Part of a small language model's weights.
Architecture: untied embeddings, attention and MLP in parallel.
Each number is 128 + 32 x the weight over its row's rms, rounded and kept within 0 to 255. Layers, rows and columns count from 0. The size above them is the row's rms in percent of the matrix's.

# layer 6 attention output, 64x64, rms 0.0662, rows 0-63, columns 32-63
size [ 82  84 109  87  86  74 101 118  97 111  85  95 116 103  83 122 125  98 115 101 117 114  90 100  67  96 106 101  84  93  74 101 108  84  88  92  93 105 111 103  98  94  80 108  96 101  97 117  95 101 140  82 139  98  93  96 115 103  86  97  89  88 105  99]
[[132 138 137 102 104  91  92 161 164 161 135 138 140 146 136 140 115 133 130 107 129 119 113  93 141 116  96 134  97 137 120 150]
 [102 143 116 100 169 108 128 104 149 148 163 104 116 139 144 185 139 107 180 105 127 161 139 155 145 157 114 126 107 140 152 130]
 [120 106  92 124 120 134 181 106 152 146 126  89 170  97 125 137 126 125 115  71 157 166 160 134 123 180  89 136 137 162 108 156]
 [114 113 145 105 184 136 151 112 140 102 130  70 141 113 126 135 148  96 126  72 146 161 156 212  78 104 160 145 125 152 133 172]
 [122 133 132 107 131 138 113 124 125 138 112 148 137 196 121  98 120 127 146 110 122 160 145 147 126 136 136 122  94  96 157 164]
 [103 142 139  98 150 164 108  64  99  69 152 157 126  78 139 116 110 125  95 138 120  94 166 144 106 121  98 152 146 134 156 128]
 [138 149  78 171 179  92 126 155 129 197  91 155 105 169  83 152 111 158 147 123 113 132  97  81 147 104 184 112 149 151 158 121]
 [127 146 119 116  86 129 153 153  97 105 162 117 138 161 160 117  97 100 124 149 106  75 145 145 132  69  99 120 108  88 143 108]
 [162 143 158 132 128  52 111 161  71 129 124 122  98 123 112 201 116 159 145 155 165  97 130 143 167 102 133 132 153  98 118 143]
 [111 130 118 124 106 134 120  90 154  90 154  92 102 154 156 127 145 121 137  66 115 115 144 155  97 162 134 149 152 183 119  92]
 [128 121 134 128  79 118  89 135 153 141 143 162 169 139 126  94 108 123 149 106  83 147 161 128 138 183 138 136  96 111 153 158]
 [100 108 125 137 139 182 152 100 197 103 139 150 118 137 144  71 151 134  96 120 113 195 136 166 109 202 194 145 120 174 165  95]
 [137  62 120 130 167 118 142 126 187 136  97  95 123 148 121 127 126 118  92  89 157 163 144 164 116 202 187 169 114 160 156 147]
 [127 146  91 116  98 134 171 108 122 128 113 128 107 171 133 119 101 138  97 114 157 143 107 120 132  96  98  68 135 140 164  35]
 [119 137  93 124 129 140 145 128 137 122 159 121 129 109 133 104 125  75 111  93 183 148  95 136 126 131 129 114 111 188 135  43]
 [129 119 132 135 123  70  90 158 126 167 134 141 120 185 133 180 115 123 150 165 134 104 124  88 191 138 104 181  80 113 102 148]
 [ 95 129 105 127 207 155 159 101 185  95 159 133 133  92 129 120 189 125 159 101 107 176 125 135  72 110 184 124 118 182 139 107]
 [100  87 131 119 111 159 146 127 146 123 144 102 159 165 158 105 136  79 130 106 129 138 156 148 126 201 101 186 104 168 108 181]
 [117 106 154 105  85  95 104 140 123  97 150 107 147 132 152 104 148 110 135 167 110 122 115 123 157 116 100 110  84 113  95  74]
 [149 138  85 154 106 143 157 141  89 110 105 155  98 142 107  98 104 150  80 165 141 127 104 124 121 145 108 116 129 119 138 108]
 [181 166 137 167  62 101 111 192 116 164 126 204 121 196 112 145  80 164 143 165 163 118 103  79 136  75 108 118 145  86  99 129]
 [100 144 138 113 152 112 129 145 162 148 118 130 157  84 131 140 171 161 116 178  96 173 128 114 161 139 153 143  73 124 142 151]
 [169 116 119 108 173 157 115 107 125  97  95 145  94  87 113 102 118 105  94  84 162 119 115 128 112  51 130 123 156 158 141 118]
 [128 129  91 173 114 136 175  94 105 160 117 160 116  63  73 118 128 181  95 154 165 114 118 114 162 134 131  75 175  98 158 104]
 [164 124 116 114 172 110  56 141 106  79 127 124 116 124  93 135 127  90 115  87 137 123 126 185 121  97 149 156  98 217 127  97]
 [ 67 152 102  94 159  93 101  89  84 130 164  70 149 128 119 144 145 103 184  84 127 129 113 185 180 141 138 102 112 163 166  94]
 [126  83 162 138  57 115 129 153  91 129 137 117 138 155 136 104 106 126 149 158 116 104 152 145 140 171 123 132 123  59 108 158]
 [139 104 150 106 128 103 106 147 144 132 123 102 112 110 141 137 130 137 128  97 149 163 136 158  98 114 136 105 128 115 101 117]
 [ 92 139 157  90 116 168 108 104 138 103 145 125 136 135 168 103 162 134 167 106 101 134 168 133 109 125 149 121 168 100 154 153]
 [105 126 116 127 176 180 149 109 123 107 132  98 128 114 134 120 170 159 117 125 115 151  91 120  90 170 159  96 151 150 164 128]
 [136 181 144 150  84 102  71 153 106 169 141 143 148 143 111 162 114 159 114 143 120 103 124 106 117 168 118 127 149 121 132 160]
 [111 173 146  98 108 132 160 109 114 110 137 158 159 109 147 102  83 107 136 123 123  80 152 138 129  99 130 120 153 109 168 131]
 [158 162 103 171  98 133 122 142 116 174 100 161  85 143 101 128 110 155  84 148 154 114  65  91 152 171 123 116 135 114 134 123]
 [119 153 141 111  91 119 108 103 135  98 171 141 152 146 159 118 143 110 164 136  54  45 140 136 122 126  69 132 103  84 130 133]
 [119 138 102 136 148 161 157 100 156 126 141 120 181  63 138 126 150  98 105 133 106 146 150 102  74 122 101 110 123 114 126 131]
 [135 128 193 121 163 136 124 106 141 110 116 104 160 110 143 117 145 124 127 135 115 126 134 108  80  96 130 146 157 110  41 169]
 [ 94 134 143 101 153  80 135 105 141 126 151 100 142 146 140 177 124  92 165 117 133 116 126 160 176 108 132 183 100 156 118 125]
 [130  78 120 142 182 135 157 121 155 146 131 112 119 130 136 169 123 102 144 134 128 105 189 140 125 133 141 217 152 126 125 203]
 [ 79  69 169  97 171 108 138 117 149  70 136  71 138 111 144 104 191 124 141 111 101 127 140 138 162 119 126 157 103 185 102 112]
 [119 146 120  95 155 137 135 107 140  90 123 138 116 139 137 103 130 119 116 109 136  96 121 122 150  65  94 163 111 164 110 111]
 [145  83 140 133 173 163 173 128 121 144  83 158 106  73  97 123 120 147 134 212 148 110 109  73 141  52  86 124 134 100 112 131]
 [140 191 137 133 138 118 166 129 111 175 128 118 129 156 139 197 133 158 144 171 140 124  95  80 155  98  97 127 127 104  86 175]
 [101 170 158 107 133 190 158 115 145 129 131 120 127  90 143  90 147  98 132 101  34 108 119 133  90 129 145  90 150 108 139 153]
 [149 177  96 137 128 140  95 142 121 167 154 144 108 164 108 145 143 126 129 131 169  89 102 104 110 186 108 157 148 157 134 138]
 [133 141 135 104 118 161 190 111 125  97 116 113 176 124 162  68 122 110 119 130 125 120 174 169 109 116 152  95 125  93 131 148]
 [ 96 101 186 107 121 126  95 134 144 129 152  78 171 109 158 140 179  92 164 124  60 136 114 123 119 140 109 114  77 129  79 158]
 [144  84 164 123 156 123 132 138 121 125  93 135 110 112 124 167 137 134 158 184 108 106 124  90 168  65  98 166 132  87  80 182]
 [ 92  82 149 104 150 132 126  84  98  98 132 114 122 118 134 135 123 112 151 133 146  96 183 157 155 139 118 142 152 134 141 117]
 [134 137 148 142  77 143  93 139 161 176 142 164 101 112 134 131  90 122 129  91 128 107 126 124 120 169 104 138 153 164 152 102]
 [169 135 108 182 149 129 119 171  96 165  98 174 114 159  88 159 122 179 143 147 156 121 114  62 114  94 155  94 181 122 127 142]
 [155  68 127 145  88 151 136 140 134 119  92 132 171 110 125  79  83 110  95 149 112 190 167 151 118 159 135 131  85  74 117 162]
 [119 120  91 150 136 124 105 123  77 111 141 165  91 166 102 159 143 194 139 153 172 154 134 107 157 147 148 116 129 147 185 122]
 [141 145  84 126 134 144 142 126 172 111 144  97 148  99 133  95 145 109  95  76 155 134  99 153  65 147 165 116 130 167 153  94]
 [156 184 156 132  67 141 161 127 149 142 122 115 132  64 152 114  98 143  93 102 128 133 101 135  69 169 126  89 186 100  96  86]
 [177 125 150 159 125 107  73 176 104  94 107 154  90 154 104 105 165 139 106  97 160  99  83 113  83  97 149 151 155 180  96 119]
 [146 170 137 161  66 123  94 130  98 194 110 145  83 132 126 136 107 137 149 108 151 109  91 115 138 174 130  83 181 117 119 101]
 [172  96 153 145  90  79  81 194 112 155 110 151  96 152 119 149 117 154 154 165 137 108 131  92 167 114 131 128 129  83 122 152]
 [129 156 107 145 135 139 112 136 104 129 114 168  78 140 118 138 102 150  97 146 138 139 111 162 128 101 170 109 138 123 181  85]
 [159 106 129 154  86  88 147 189 128 135 112 110  98 181 141 166 144 150 117 139 142  69 154  88 146 119 102 160 105 136 107 154]
 [112 180 136 125 149 107 115 117 108 145 133 130 152 109 120 167 139 126 136 167 118 131 114 110 173 129 121 142 120 143  88 128]
 [ 80 117 115 106 168 139 182 137 158 102 161  86 171 113 153 133 154 118 136 134  58 168 147 150 141 107 132 148  77 107 138 164]
 [180  68 127 168  87 122  81 158  66 100 130 158 107 151  90 100 122 143 122 142 159 133 142  96 114  99 151 100 180 114 115 112]
 [121 105 134 134 134 135 139 109 128 152  94 119 133  83 102 139  91 134 105 171  91 157 102 122 161 152  91 130 101  98 119 124]
 [105 128  78 123 193 167 147  73 107 104 126 102 150 121 122 123 138 107 140 124  96 182 165 159  89  97 152  64 138  88 130 123]]